Weights of a small transformer language model: width 128, RMSNorm before each block.
Each number is 500 + 50 x the weight over its row's rms, rounded and kept within 0 to 999. Layers, rows and columns count from 0. Numbers have three digits each. The size before them is the row's rms in percent of the matrix's.

# o: layer 5 attention output (transposed), 128x128, rms 0.123, rows 60-95, columns 64-127
# v: layer 5 attention value, 128x128, rms 0.0648, rows 61-96, columns 64-127
# q: layer 5 attention query, 128x128, rms 0.0667, rows 64-127, columns 64-127
# k: layer 5 attention key, 128x128, rms 0.0722, rows 64-127, columns 64-127
o60 101:410597533570456524520480533565490501480477600471521420550453457508564525597532511452488485479509556580417402569512401522505512529475622458526562422470519487472533562531446527654543458490478546
v61 110:503484534429514474578568489618484518530517514490493517488413551542573514533419546500508445598617565520531485415384456591547492530465563486450464533443538445533418502518561448455520510581423464
o61 105:514494544453436468560528481492511461516555520567457494486569519603562476514461565520462528490547503412538505495505411517468434546455398473450512509422503488485472504609480540420480546456470557
v62 105:456566454550507486523513473487477479526501502509429482373391419566474497616568493446463463486442542539472500460450535584499591464397471489536479488496525560391550512466463424480483480552452472
o62 095:527531501377492485508580517507501465493501540495500539507445403559506414397506493519473434469520520497477476499448479494579431485509578581439540411507529471458498518535511510532437437449413440
v63 114:486410544532451495437535436512450424468498457516538614475536568513482414407471518558527525500476596392546429513523469553514487575443532596526467505556575557571514463504495483603474568468444495
o63 108:407462473526531539531478469456418476431505563504513581469518447468525411494496524492492462540526390372523586479421501490497559488506377401480539512522510532536560550495534419609515418532505494
q64 083:467380478444545493527412505478636529521486483428541525552507519463539585458473566488530535494471489479439412440558523518493515525527414541376635535546541482475497459518534506531487431508519535
k64 080:543568565567441493476510533547517428447554549526583471520430507626508477567460491406535511415584494498496494476453531457463507481530564523499483415503565495406541414592530446466498521536569447
q65 083:461415467465616452501527489505472506480404450480486575576477495529537552550467471530486568589538518460438503454475505563590483404509518487574546468515554550474508365445617480426538516576473447
k65 081:443490543514506567548420449444425393434517575454530484514555583520564433551456428447479547485460484518443410492549546422520485447582525531600509512432541438497497605497484480504506471532530491
q66 080:474529484499454464457572429451465525446496469471477489479509592482582434596495460568487550580490499394506530539517547456515563498479402476524427508541530625503520518465505541579559452495448481
k66 084:492507403550535521636451565466540551540512506527539498539476500537416494449542427534520451488487542512480495457590375519502374481516439532559645445411563530573525481481537361481485523501467547
q67 091:505500594499417453487546424512413461434543501490553581434464546578514499495563421511509517549441499449494487508454507521543539448397483510464415477487493527426445518512402434478548449559462470
k67 081:527498536456515568468495405481391562562400552525457496496572478520538526525563472569511528510444504490504485517502496493572558519424450505543582505500550547581502494447525513470507498386580545
q68 087:517616425525513388447517492492587461438445475470533405453516495533524452483522418472497534498471544480529556477499476411537500573505434514524486488526488476518470497467522496594449496490527502
k68 089:502424539495603582543563592527491452442536530459557483463565506483480483486556497480531457571491550511489604502527476519496373451464440523546545501464505565501475573527465408485545519411561541
q69 104:549557525495447551401541496485462501417456419491518549487560503568488432417526529486522481548451485552515609535491462551516493509437468517513428458493518564550490536491478460452553439439535488
k69 095:586450594495585614615501452382480556442485543514498488502439487474473501509566491452549477486499457461518409423492395485569469530473443481550529471493612518477469554463491409403523502412478499
q70 089:540569489497525561513539539496605461407597513525516446429482535432536555491512512494515405487476521505565560510510527495494613504476487453518401588505540550467430514531631532606491566486521599
k70 100:542535468454475502504502512496493544482449447479453466492471448447483482456492486477593545502486524573575497482523465432525520439473494462560464490461574484493530506532526434543504484447508520
q71 093:459371458528484501451493571488454496511502499518527589465463411502517527487483428429519504475480453509524456500541438480536450373444412424473491485564611634401495604538490476543495422535519521
k71 090:483523607465642426466501454559555512475530520486506520454491522462513455470557429450477430477503551451481510407471576446509508508575529477549469458459586474439476503452511512380541489460444372
q72 108:524547506514549493492466524472581556612406554657468456481475443433419548440508459471551425422582500458513510480522515446515522547523498469496534589554500487449538437425534537464442546472592496
k72 097:538541455477512457572489546548496573466468435458492338588544424564464481478548575519491546531508514530587550406501572528535562496443537500593510452459547519466503505336504478540497503554414510
q73 100:491474422456453527482587456531476558469454524507458521472518509552626543466563459502493538569439552495523454550519535436558509524466494422507604482376551571561551563495572425585595419516534491
k73 092:498476494449498551543506564489524486540420454423498422516540524476505582490531458554513550484552475547500529518498459491504520472433542548583451546533568532496389538480530395476501567429470580
q74 096:521522434423547429520518476499471485544535511462565586581532500533397524468481461491528544409520466516476550504445547422452522540443549473445528461473514428491518526591455523460513528423482426
k74 097:562530582544586580444485488518483531498534491575577509502533498500517513523509514530487447555564473470441511464500549548491501481522391462481451500564584472538517515547456517516525384552657536
q75 101:515461520528511533521450524458549460499502484404597442446514547431498487508416396441484425458535534534498506491458436540514527499485570474512516533497510442399523522498525490559586613401547500
k75 112:504500470450480465523571573459480502493494598439504428573584447458487464443443612462575519487451488535506427481469466438456479409480436499613496481443471516498445555588519512424530443500510514
q76 113:492563462458409568558568491486487465429475496492516569473454551475583399532461516557569462539474538551453494556419545519532531568441446502498508387612479612555652480497530439563491526489530562
k76 108:424598526497477582543451533566501510492556429560538511525474549546552530429469441608501508523424407539408551521491489461495543519513446496446480489485484439519462577521413484421457527478508484
q77 107:512545596533541436533460500476494479691460416406459468485576440593446539504477431527491597481541514482483479395401464581498496488527449572520511556463455456458479568526425577412445496480512464
k77 105:539464459547514417569504542495571421559460497533531488469465516498479449500462461509459461602444498486502547528400507452457421490520489490416543549533415376462525501554407498500432578567527477
q78 103:540555526509581471541530471445467540463437493474519500526469520434552475435591512543590464507490500482497521522540552526506544439522498425543469556517539522440438406436541448553555494418472611
k78 122:500570423426485530437610546484540499492453556449447407412542500484449518492536553499532506435384531533516518478594442456562494445444569499557529553520467558519553490460575452583531460491491602
q79 108:520599467516525499367491534481494563480486537565547522518423501562496462470477529563566455554521524535567546540526537509500546532393516523518439583453582586470549402524507453551394497479490604
k79 090:460493431542460482572509492502466397582507601487564498513575447510508567439496519475403546542513446458477450518517539571440488564624541432497487509529481548493563482512433528565465570581456425
q80 098:448554470535532463511482434505469530399559459499602503523608447461511513478607549471481587510590571501522499558474511559574534510635479498465429413439520515555414502433484555503584418501525588
k80 139:404458485604518433468425550511486432538486445539535578524470488503505485567516522483397477520535512475518493464436515490466507527486470545404513495561529398470450562456516546476420439554547441
q81 117:529448524437535490561455436475471499527506494507534520503582424465446417511451468462508563446450495521494533437474442434486406555539566473446588412481534412525465528498405494469415550519465478
k81 096:554602510559499532549506445538508457412606503482468635464582496427552531516448508549445529424520557409440462564474512525478500486457482532612484477469472461475421522486489544552484584503486474
q82 106:527513482590521548508492504523429514545555454560497450482433572544514543463445389463422423440472454498511487559487579432460530558439431472566456486352487518424501503574520539474541547460483471
k82 096:455503485526524476561523489523574494489492539444500568594523452454533542406477538516508589554513530505511483410436454487514521504473345476536439602610537505492569495513473450566497531500468545
q83 111:485439518519528427578471412433443557556511505604522436510499507549502429537374517509476568490490487479406496509445511528534553562579489511501435424564434483568517500458448438498536475540493573
k83 112:458451584412458445465505605505530470474563464453415448480552490477561562541480426471536542462430479519510457581519520496569426565557628543538440584468478536588543423520577381597572532486472542
q84 112:520510530557538462495515489401453488533591515554528551481484595509492526529501519446587533456540440581509440511571558513500485605541483527410511581532548502585558521471457607482543454626492485
k84 108:490430439500521501436555493631482562676474419487441482451503540553538511424509506526578540491493443441517473547612536537558465507453481468446517383490562516442568498483447497535537552473509445
q85 117:483630485532572539467474492430450612450532567495546512554558534480450598486513458468458427450531472495415476475499459474466492470418583481455459497574472463577475462515510453483496482377520489
k85 106:522353501559503493546498485449531473493500489533482452474479449561509531538401515460623646423454527548509430437537453546461536537548415534529416511462536492547373520549503512494514562537557548
q86 097:531422473447545484503534533554573549402394400509452501474568482545510527550507480478486584446454478568547460526493391497549554469521502500509517441446510463535586598478526518509539406389569549
k86 096:478484527564438512511491463491533538507590518503600375604464443514436429559505555480452501570480488495508474419467572694559497503505544495542405479491526462524498548482541453577426562591503463
q87 103:517527501493464527557434487442461526518530440455468517501491480600408414398490440567525500583460579489562523542569451558534448499512496562554551480461459482527513438539441591483469439575559513
k87 094:401495577449461539558569578480550478542464616436494503471556499443519512565461453499519396447518540460499411547452487468484537480555606521518490481498458553413571380514435538427473542452474493
q88 106:526560446500471508487470463533498403525575478462478431458474565423504451564499508459499480416556466625510473554499481495496504498523560457597624464571440531464498485461459507487513473467436461
k88 092:483455620517510476459526479525500540584525460524496537537564501471519502516540431569545465514516458557409441511389397514475620477432536412456592544488420502524527499442572615504540502499490445
q89 109:509530462474513486513461545471466450504533451496427565449487483508488561531498506449473506635603545532485471495526450505456597468562477442437438561471538498557503507598478525458491491534570570
k89 105:471437450472472506546440464489462526553384472562599365505498513492499439410555520537548498483433433478570519484494438509467457534600588463589562529501417463479565528502529487358528445561400474
q90 112:562458558439460553511584513401624493513549533442524470520550473480467421480590473451472434497516545428519496495518458558498463569513526524484566536466499446472581518545533485415532473492492519
k90 104:512566510522487424497580532497446470527536486512531503555543550534499522394531425484425545442556445447548619505495506527446461484588441540440460504571425469459494476473524519522550560591579533
q91 105:423502476521562577455470515441490522527515482511504521454437460443494464607509413580430517450490462434452555506442496548552504421547558433483489499598496403412492413485558528525444492575578526
k91 105:502434593450549478522530519409509504559427478513540548582618475522455464540607483471415552492499488459413488526568496529514534593475483497486454541490440468517453502505394433475510531618601467
q92 114:453636413482464507491471598493517529464505509422547364493542507530593458493427563519536470498425466534560496584528476493491545628468380560563570487529456475504486507488551497455461526463475472
k92 102:586460563560523505531515594467488491476587437563499564527573495504483534489472443545516477468469566469419465491404522585519488424543532476586434473488569476427504434547480461494519450495571546
q93 106:508570447530418422479480536462486497499451485564561539511499451534529460437498445491548521485494484425504428496498570518434469477519492561544480489539513555441534507493490453496464433524519471
k93 111:518441559425526510527523395555559436458510492526486515456414548437528460562536458497518498513541462495511498540496466490592448426515483472511480508474574535520367592446466351524513479449519472
q94 101:536417463556525535483455580492483560594551539518468513477475610456512504504537534468519380553469548493486559497570619463478531513535595533511562454535576589581471595535519559503554526425440466
k94 107:466461478536512466564531450604592491517457482530563528518499481601497536485405529569497618501534480463488498537525570498573391542510394485474616413412464462443468513507464552481434426511479478
q95 112:467512478554508480500474426575570497492575480460530467455540545539547516477529566568519431587466500534454503446513440446476550490521402458426622448475512521475575481550500545548480468504466401
k95 104:478459533395456519531427527428416533538443453541504478442513449514446563459430384484450421434531435534578454519497520569612555487508540527536521409493551520454463560493522453555489535514485546
v64 090:442466581400464471585468466454466411554537436545501480479444522555567581497449487516438447496333477540490495552491457473524452417541393428532605576467451591529472546563506455486558531511522542
o64 090:527488486523558593425488510490525437564495468532450577499479535512554511465484453570505579481551484503467527515551520516505523608509529536504420621537527466512495546573474549603422484479508497
v65 092:519577383537483511567563538398524469459536552500498470518511456583469534558523530489383488464531532493526456466413565457448481476494576534487420407465533460455492528580598558500545397463434494
o65 098:474561411586523536470556526534579514487540506480504511431464519562619566555484489458447419417423509592464501576515601476462496559484580588495498496519534509574502544485563494535500402512449543
v66 094:532525527495544543407451546490575445531505561458486480510462582487455426507522516574484492474450403440496505498456492523560485518445521601459470569437362413572536578461494494502495462556402647
o66 094:576508506455586564484542526542512501434494514494427573535417515576455417582508533490470493490531450447563537526516472458491439510471430469467587606527382424524527510491498482486513589489448473
v67 105:421480459403508434449497476468460547543575486495474510494559509524563523495467491577505523485464460542603503571473443577537528526436451466575489431540430586504466442512486465515515553448438544
o67 096:498543447506480559523496476519475485538495477534376487478527505504481515553530520507534572600461481507498545537522470528638439523572502455595488553515425422467488496528462545494495491461403489
v68 095:537497397510543477482495521375488525516444579477513438469496490576461452459450477385522579403476451522524492501491524607437542426485470499452554461507529490477480448546561504458437541439465477
o68 101:508480382510497484469550536525545536415519497498582490423519450576513520485490646475508516526441535532571489484524498467499580591545468528545530496503545590450569470529535488570530442500472423
v69 091:551503470572475493553532517460536461458455490458556389452521441569476480469519515571491625545441451472489385463541509440509478500483504490426479531585487450504495467431497469475475509551437477
o69 096:536441518532489508471508496432483525438479567493569455399491469449505487494558512531513353519541496305445448473424479565542470547484617525435555544490415493540453524503493496534485531581570532
v70 087:576535580524551477360472567514566419541527451496461518423502429514482441536556523494399492520557485538481480459467485464540488478444542462402449583492556470419519543428490582507456457538465512
o70 087:538484566463506553492542589512472524450469551523634570547516504566514590579499534513461436574575567536506559538494514499421568499483432581429478518422512508560529487509531512529491606525505529
v71 096:554552471490508550524461533627486552478438517552566539511520482445419443497531473639493423509482421423576491654508505505499524475441559553603450638473466506485470505491468476463441442490563494
o71 097:478555572547576429499479461559486560497486426503523427483535510524472461416551559440608455539541473527442597522498405522486492432474498491471535592580447483464483510500521522409486512470547609
v72 112:419513465481569506558513451599565481561456403523498475503434470444498484457529579400552532538476454491469538516502486537454499476509388415521478537611487539481504527532475409527481522494587514
o72 103:526530440533472471548384535416464499467544495491468492461542523575523472580365509468549536529514510506509474521510448522441481527485542559462453627502435471528478457505428465544465572503486546
v73 095:537572481462533451512539463497505449638454519405437506426437540462492445540555412443518562468591443446517458484399533512498557556529561434507462501519405605489524609466502481456560466549480413
o73 090:563517474509471482610492497483492455535542467504405472471458493556603554543560551601472485574434467526445444583481489422443522610441537387505489503539478508562543471504513521508529531458549410
v74 103:511482526511477532529441515510435544512469486525516520569478498619493600472549504505470447517502423437578498599407422509455570508485470527412453603454525457550595533532531561553518491493523582
o74 099:533561486519577432463522474497498606537471511488521507551474585615562569412478512464528493602493541472491539567475465473527526468488486464530486614452477506540495517528454453483467487499478521
v75 092:496545451519560471475565480498543538442482492427440396513565537531477496512504491554507473476489531478496545519397551417536549554483505441466490463491367534555546430457477612522450464526517463
o75 095:546435477579471503531600502390463583519530490469527452456432485517478439547463487612555519521516391572372572515533519454582427532534579514545499454466468429499571505485478579488446495572477460
v76 099:441423564465555515522536544449446384550531404494523549530478540495432602453455527506516571543538549541460522355635530514457589446526439489605576561593500542561466512494529495521480489550508478
o76 094:529538527477440475505574414509452486492496499551537551576569589446517412497418521469560477447493530453518430481532424491564567430487532506608532474576611484593608428552569457582535525440458439
v77 093:458447468549523461474524539544463496452482526500498556487485494563544549575401470504547516466475548555465506433547421468488529479444478442509456567471570530554490522547499524565609601448448551
o77 089:415577449474555518501558545600540467541491580500471480512423563461610489516523434592481533554469486482538497513506502412475588520537476563616506450549486586404461476533524586573447446512484545
v78 096:527436554553548499567622447430526549475545452474566579451541492629463507500487519464486456612457386515469492438508433571523518530480473493502492539470417521546513411561549542528563449405530509
o78 095:503485531465508475578501563502554545565545552506502525461460614558507524512531507420420449574441577462427446469495496554589603467453547531498512525537499459481509487641531471508557435427413574
v79 103:469487436474539454451421537493536515407468509477527495518489597510465580385492467443516501516475515513556494458504457470423458473453511515467422516526598602497357505506431440533534525465476592
o79 105:510578419489509478474505557420511435508467488465507567458480490516515488420507557436521576495511466455500460542461483464496506443532537552489559540552475631519606463433556469547511529603509542
v80 098:504517465480484474484557495557489580576538459413503549522523496511429548554505528508429554496595446337504524513572578450513520524487441550422524612380499428441540518528479538513503540559545501
o80 097:612567539533469598529494518539469617575476526506510394519570556512539609484471568454511505481541431613510440533491543529441498528541536510490473500490452506519528477571484544422513540449458496
v81 095:454501534434582551582486535460556422474554381485498540462532473532379456399483588591616531468475409475456497466523449428480499444545468514501530479491546516455485542581521550516492461464497482
o81 096:520475494559549569476515510574470428453529605472509502480525547538477462556551498504529591561520473465590475538491485592560519509453540531562541420523544527496492537519472544505452566628490580
v82 089:506470424493475426453507528467411536451571420539509499498472489483568465542554493507483527526542421499495494464464464462502467483542661504403487475516500474544552415459526490623533553622579511
o82 094:436495468457495502524486527352563421534474527469522385499486517487524613472471476499478563436531554489506479441551533441490611571494495540508546512492501555569580452538512521505509506593548510
v83 088:528461499585559509548515511480460361440478411455543506554466538510480558461460499464508532546487555556430526507467483551452493518545589493523565521509543426489379486525523494461520503567468512
o83 089:509562456526441461427537426438540499502513487464500507447468433585566453511500471489449560524575505448481559456559535525481534413570549529516634488528538542542411455475529487575513512541538586
v84 089:644537441509480535508581524520532477527508448513481461451513519464437544461534525426513547579547474483465482502504511540421511555430492480483534526521465501521559448612357524442549518532495499
o84 092:596519387502440506640445424553526500485493444464448397407434517489572487550460593479473526565517562362481492566509522510479629497593535467490486475437502460559513532458572491463509452483520496
v85 100:458532498513468496552566448454520528510529581486554458374506534466438425456435431619510510527471455517409514403530509492541496468527433516477555504592549523491525425559469447514476457490434522
o85 090:512436508511516530431476530541534437492571513433471392486538579508503457531501472507407458458466523523424532449385471440459537473480579512499485487451495505513554423552521564445554593458478515
v86 099:514507534526630472496478531499466507538456485518395481481596561559405491568536542523486540396477547576396583489446521573552512543438515515513480450564459413392542597539509566557497522543500480
o86 101:418517505498524535471403445491525548534558480631446514489425497528533483589513467545522412516457469492426433469501562523576555534457474514478559464534496543614533527494535506463427519521473497
v87 097:478513436537494435517437427542420619395530475404470448480479579539509514409505569439571462490544544500437536474436432514409521460477425472410504490609484511492468468509509488549534478456533542
o87 094:538468539476423527541527533581493574453461505484480448440639431531559431496532501510488519529542573434547545524369518478530468545510535505469454497430486549472553390476413395519481502576532414
v88 095:473459534439524564409502502516481500524514476502534521600472531454547567491459432544498510525397550560461395604500477519527504539490553502518368538512532513456554440540545505513525473439447559
o88 091:428534523415500507445620503473483384510395508403456532462534374536511444491508453437430472544473499590541561532444424490502520459500515398557507545524529472432433549453543493490476510481513496
v89 103:457491472531553504528527490432587415410567578549549519553389465591423531567497475499585470549470472518455502474473487461473513427468486372437588476554505445547481599550595509518614399531480512
o89 105:452467446511563546431564495483511470394399649457495565492403457521448479440479511540501516496448573396485566482540498457358512497488580413501471548440653549568507513473568500541506463487514533
v90 100:506528474537458391581440528575476577518460475487528451517576452468478429565420506510487488440486533500591565496472543534567485459469403574613505519459542426492564529437545537471575508499545524
o90 102:455541534582521500441504435533503456517568500472523543521507596540541491445456455529559609590442554623548479452518462483524397543523475547522456427486496565539412543535359518480435562520494517
v91 094:512545598586522482481483542413510470509490367533485568572514497640458465530493430584446484538512488386444409521565572428504514471477488508485482467408483526514464594483540500491510477493536529
o91 092:492551568487558516576619452460461458502443519491485549558411553557489532476520570418514514459467477344510507463494533523473447453518486534452511545526410477503477546509532628552580483500544550
v92 097:436407533423531489438547592514466527447473574406483534528440609540506470517486496457539401475488469501464587512497562505454451500563422491436532463454511599535442523397428494534511490477511458
o92 095:423515487544457511477454595513434520652422569503490493557552587446498468483553444551555471447494506557509467496513559486458500536501484515462569499570466439444551480439496399499503507511554527
v93 096:488474496500468539473459509498474482531592535452543509558499561556475616410453391458635463416411471557467553506459555470574500560441494477541493489524557475451382522477473551478629586437502552
o93 096:434519551461590535459512495539474482608487554524477594513504363513506525520509481520448569518571529474467496491488472595480517515536507402478513511545564511474496519556515552557533511586515541
v94 093:552537495440484551488557510502514478408402460566494542532560438460443549572492560557533510515540490473532490384537545429484501549458507534495557498527416477495560505454520534469606443512535543
o94 097:509517583491481540494561522541439528529505440476497362505443456511474414472480538598461522545528561466480546511502535502524448483435435396464514502506473473515593428551518401474552505490543530
v95 087:451487443502553454479453524526517426510438549473455438495420456480540502425445485621459454393532475534480491509453529395457521486500507443486538529525508529540498475469427506484462607412509556
o95 095:362485487563504452498551567454464448517492489509552477379493434543432504469541509488444568501403544514496525510391516465567465544579508551425490594478531493450527508451547588563468524550534508
q96 074:511559514584507606464512532499467479534602504533479470471448541551627474442385476520508459519512389446490480522417445523508553480454545448480559536505522493494529603461510495474475482525439474
k96 071:474400462447481459488530423537540529509396479399595419492424440508535574469546494541543411546439546517509438475474509442501543504435486517531489565445521473446436554429579599470482505554591542
q97 079:406448632437484522514406544525593403537527508478483494569506467456497514482522501517409510523485551520491586501411585454522537582503546536534407584536424523410561506447509538509510587542426533
k97 070:432482565549507494507465547440420426535479472580520511519539433545576495521417425525541520495471462463451488491514490513530480553501485401575391385536578538427437524500465374450548486524461496
q98 075:546524406408509465449533435514449552496450529470442573414481474624499581539438522469446528516513506451495469515488503472506514533503411464483562554488425501567601522460472599443538420342517491
k98 075:557412452477517568514507521482425573506394497359474466527548447457504474447456388563497463533421460543458434480458537505552553415454475548500443547512520509391526539543485493535442527463426516
q99 084:463433522474410487585388442498468498503560534513507490526472530554483485445532626550445452529543518519486528513459468576441518529614535535569537563516395494457534412556415562476509567555529519
k99 076:477541538540554547445542492448490423365627475527607490393595479546482461537458405437485451400600428480554523538477454519512484442535555492514492580550541505557470512516498514499461487545457461
q100 076:427514528457389403476460526483602517557463539474532458518483485517469429462494497511440444409504510482488494490551445523486531520541486566444511553435460448502542540528414548536425465492494590
k100 072:482556501493568493564458492525503459477568416554502561499568566429526584514522411479471603453517455506510558493409465597519464422651491539523517461604418525497431483563530534433494539555549530
q101 082:462550512471527546429466507528577603556487492467464447565568565459569501488571501514483453497579595508570420526564541533534511602497562500530427553471385477541479430444457413454478552551526553
k101 076:463516500474476502486471483516530437465591554571531551466569530518412612476449500513537477452544465529499648514507541577532462514601516444545493419438458518465494556558480571520537478540595498
q102 098:474482457546526502499625522506425457539511585506575479458522472536556458461492526518518542409465417536568565538541420405520475480515415494438506488492606518550618541527513469547503455535469518
k102 071:545539500515550465493509518536465496493470534413406410496461507455448478610420510477504397513443478555561385506453445464477537451442463477557444481556430464496477610435560468468591592355447489
q103 076:517451517509417397423512485513492498487548620482527571511491552493445379503480527451447488494564575431478570482525559588568530552596470537419443427522526516479443491495416539499494406576466570
k103 084:489586497469509473522496591503589451437585521532452513493485506543473504546588456414440454401525479500553540471428501655492438465534464649434433527471499443549589520567543553559488501531534569
q104 088:410402535439553509524458478446535498498512467494464564524520463541548454483453501496440488540573539467482527465432469500501523458519446463539466376588530534395462607575495444499449388473461567
k104 090:533596417576544490509463492456507386495582564564569484530602514482465519504444444372519574484505473527507552466432413590489462544554544469478428618470537421469574549505486505471539520568547526
q105 102:477377510429519494524441497494541504516545479545455484503485467406490548505469626504537414550482482510443449499445526618482610549559572450462534451549490495546554425442440552496449535442534464
k105 088:439518573513488445497474573584565589495413460536513489512475545516573472421509484586530488511577501465479490492489550493577456577394399498505576455565444536456502494590572530528449463529522483
q106 102:508454549486455522589464425410512491452482424547468484513476478553488503550540480632499498513417455384515445498466460469488524519495520506496539450379479471476438540599391502461522522540586437
k106 105:415446478498537412583489503510443517560572467589580500503484511443488559442454529434494488540541561487458380480438515448491524529624518479476511571602580518416562376493478399466527526555593482
q107 100:484468507564501568503474453417592438477508479509578439540540448449455541497582405546428534491449575487511521486463503615572523502405552498590558550593507528353473487536615478464515621588464525
k107 087:516590445505509484473477498461516541582575514547537399541517532487489401467416505509494441493556502424538580518443500436495441503493478520484390540485561514511511565594533556517461474488372362
q108 090:535566503542559513505475486436510601536511518540417546429467528553533586492531498543508467448510513473450489436483511369535482513478453511517539524513481554520517553514454374504551449431455555
k108 090:560491495502433445594420572493495486445538515561539505423481537500498468463485443534557533485547507556478448493431480523466594470522678407519498534579431463439473525420415541456499565561574540
q109 097:473522477400416588519509416573530370411494480420454480466505522536541459542506564460463509504506472448519484519461562527517541554569468443434542453635512499430457500509499565460447527623507386
k109 103:454440534470528496531495525514456528523545502545452582506477536449500497609515440456427501535455476533398545547463516570461445534506427480478477412491472450504533445503528605488445518517616480
q110 104:523551414430572459516562495437503485549554544556531559533447355529467456567559581584479543483498416504533512586527547486445490504574465488543461481513493527532570482535483520470509519587537509
k110 108:508542510586466453449474535502577385498587473549544538465535518510501523477553502388515468497474523460514520548415480538427557500531454585431555503575527448557483445480457520399527488495619493
q111 107:470492468490487506513437538522479438629558583502522521503515519438491510507488516499425540539421506471386493511439518477441412518471466464429448447520390508540560458564456619587428428503499462
k111 090:472508522510456496538416449545522438512531546520540483463504542495531493515522473423467508438492464439519372510437472494509496523554511502512593422572442460436474534531398439475547526482566455
q112 101:453381543486415459495404456485531401483551434445595528604499552411477461578509466520417522466554540422450495538469496456468462606571513529464434443467491474571535539506466597457424505541541449
k112 119:484488499577452475621396493510455436497656420548561513541512522512452514514430476537483539477518529491487492543412496530464425533520475550542520534498519410435524542568396535424577530498556457
q113 122:466522408516475438525548439426569462451535516429512465514495427537564427465457438462453550495500576465513529557438497430537487506581469446464544537447533491534515543495481396566531439548504530
k113 101:519457513492591487432530599497552468489422486483455479483420480471565495423481453486574573526562517447507456461523549487468516445471525513442508609435454479521576555446542488509509452452470520
q114 099:510470514519425503540504446521494425534489454493502550513522477495585514487495554408498460430447548463565449522454496468465534515421427561515530408438492564473459499630572540516487460458362486
k114 089:465458421576510472469539460528439518391520493525586517506479527560551471559525459470508507562469481446483550489456581546496459503473485488469505460469594596430444559556466455492511577461457400
q115 104:483542444544462535520497566429523414517532546543514566422487568526523517462416570442530379514520482498446420460447511465408533434504555502459379561471392493561434497508579498507484424493593528
k115 104:542506587567474486462507464498538558470462534507566490489393426533523542516548663548594492441458615455478541488565543485514497491488482558530474461437500554550515463551428489582506557486434502
q116 104:482594508541466498489506424485460543492427480575411509429491580527587460508499566583439507524529488477500541487482519530532439496580444488509583452565519497474576536486500514547568408540449419
k116 108:462430504528566515468529557453473522478424532551594529497444581509546555498587490622514493588436485521548480557551477476588533537545496512437454463489453423506553518488516435511434443544520532
q117 097:411507528516481493545460472463495555463502429454567468515496418478465546475442502455573506473478535445545451542553530512425483511583393578369425472468506513419457523464482493535441480464606578
k117 095:480555523533471475482494544452516487561488553557601469464557488514546559564606590505512450417524469388523475532557449510478447500445506575509552457410539474411478541606490429434511428423461465
q118 096:531649514543458533442450595542432576498559477515561615552473547472520534485533497448520501583527511511553505508448457420488519443482454454507474508452538457514563495519464437571484500461511552
k118 102:569560427530451444592487533441477506467544567511504564466458501413526466445524441516536464510508520486468492535481421467497594385574434516539538551475506465530518517469493565618369586496483458
q119 126:509488535480568519509574510494567605473485578508544485603525533472526599621497488445508470524566446603506450486585516490404432555449511574467492480505442501501551489455554516412520617407493595
k119 116:484434508528461609542463492496505473421484498484550454468493513457460487588425460451478571533517473622514446476542541480402570469419511551551466430451508475528366542533551445435531618461427555
q120 106:565480505528520483404462479502539491491449561515390548491401536437480437504498479541469392502444446554527485540537496556455483532528513543436446506474441583525504483519455493432583492455596517
k120 108:544496484492522656511521518517592579500469469558518524448486562515491566608394524513495593458507504533477505456594478484419553496528491536452496460433530589479552409504515561472500504492506482
q121 121:520498517569480470605420362476445447443497478390581486525494538543506516552501568582532565474444450563447414581557449417501555547586458538400552435431475463425525549465537575411535478556447474
k121 112:344489484467524489465489436524433517542520582488427541476464610513498454510517614598467568489476469516607388495398591519471477466469475617523362549521555529458486483405569543451487436522449546
q122 119:505467522446520514540541487448553564399525511467497415485527539527512546536456540451507595438514507615570513492479534540485508569581486497469479506426510504498434527497550572417482495448497572
k122 115:409446478462482438380585474507482444544503528400452497465470530454476498585543500473451556495468490503473520403489579457395452580391478574510489532469484378491524460447518468369540498447502537
q123 111:459493519498550520543511511415629485523439565466545484521472494454495474485494485453467452392509531457503485546470567501513514450434541517410507626557523553397562528491518442497496446482475516
k123 109:483580542533427476462478544526497507460510549572547498529544534470450559562530480403419471588499489555485511512543497477503436572429455490409514467454465554549529491476538534555573410603590459
q124 107:523482456458461458455510478561547404512568505585496478467514490586482460520447489458492558504541425493491494579534520587503458471549491439449543539518507517534513471483523576618625546474462465
k124 105:536505623503544467463558538528461568534542508595486496477439534478530455509560481479541407525469452521497572553540548581531478517519439491480523397497484565436490529514595506593530455511548502
q125 113:430438502439562448474496533460574440482443583417492467501483415584496467488576528469449515525543681366363566490436470513418531566513600464441575478486494510454477475494508597485496481451466545
k125 106:505485506426475514548548466531501547469538554470576579468596510445452490561496539497489476448588501479489535543572557485476458521619543506460448554490541467567465448464448448464569544629559488
q126 106:484534571498486524459497441453527554507511498478398435474419469549519473607630402536477462598478489486542458552493476499542477498469484449441450499441490530499569504530437538488474537519424511
k126 104:542437585572402487515433432481548479554499530457527445529494574495502468573481483550409520540514400459474441503458528514574541482593480503393493432526513488451575589595473397388555535510464501
q127 106:521518501473560514434493468494573573497547461489487463513491507500489567509458395529567518544464488495542434578439432479439419513491355480453530471531500483456554515572443500490517586453541556
k127 099:467462484588486493509444453534594510493550443523533470390458564341427488493481457511494544516422467517575463447466461500540515529455500468549534529544517451445529478560467460465468568480554441
v96 083:536468513526464506506542572483526497530481482517518535519464508542549545528560370476462451465451563511486559538480521540597425471488521612469490522417523427526453513516557565471493522483463552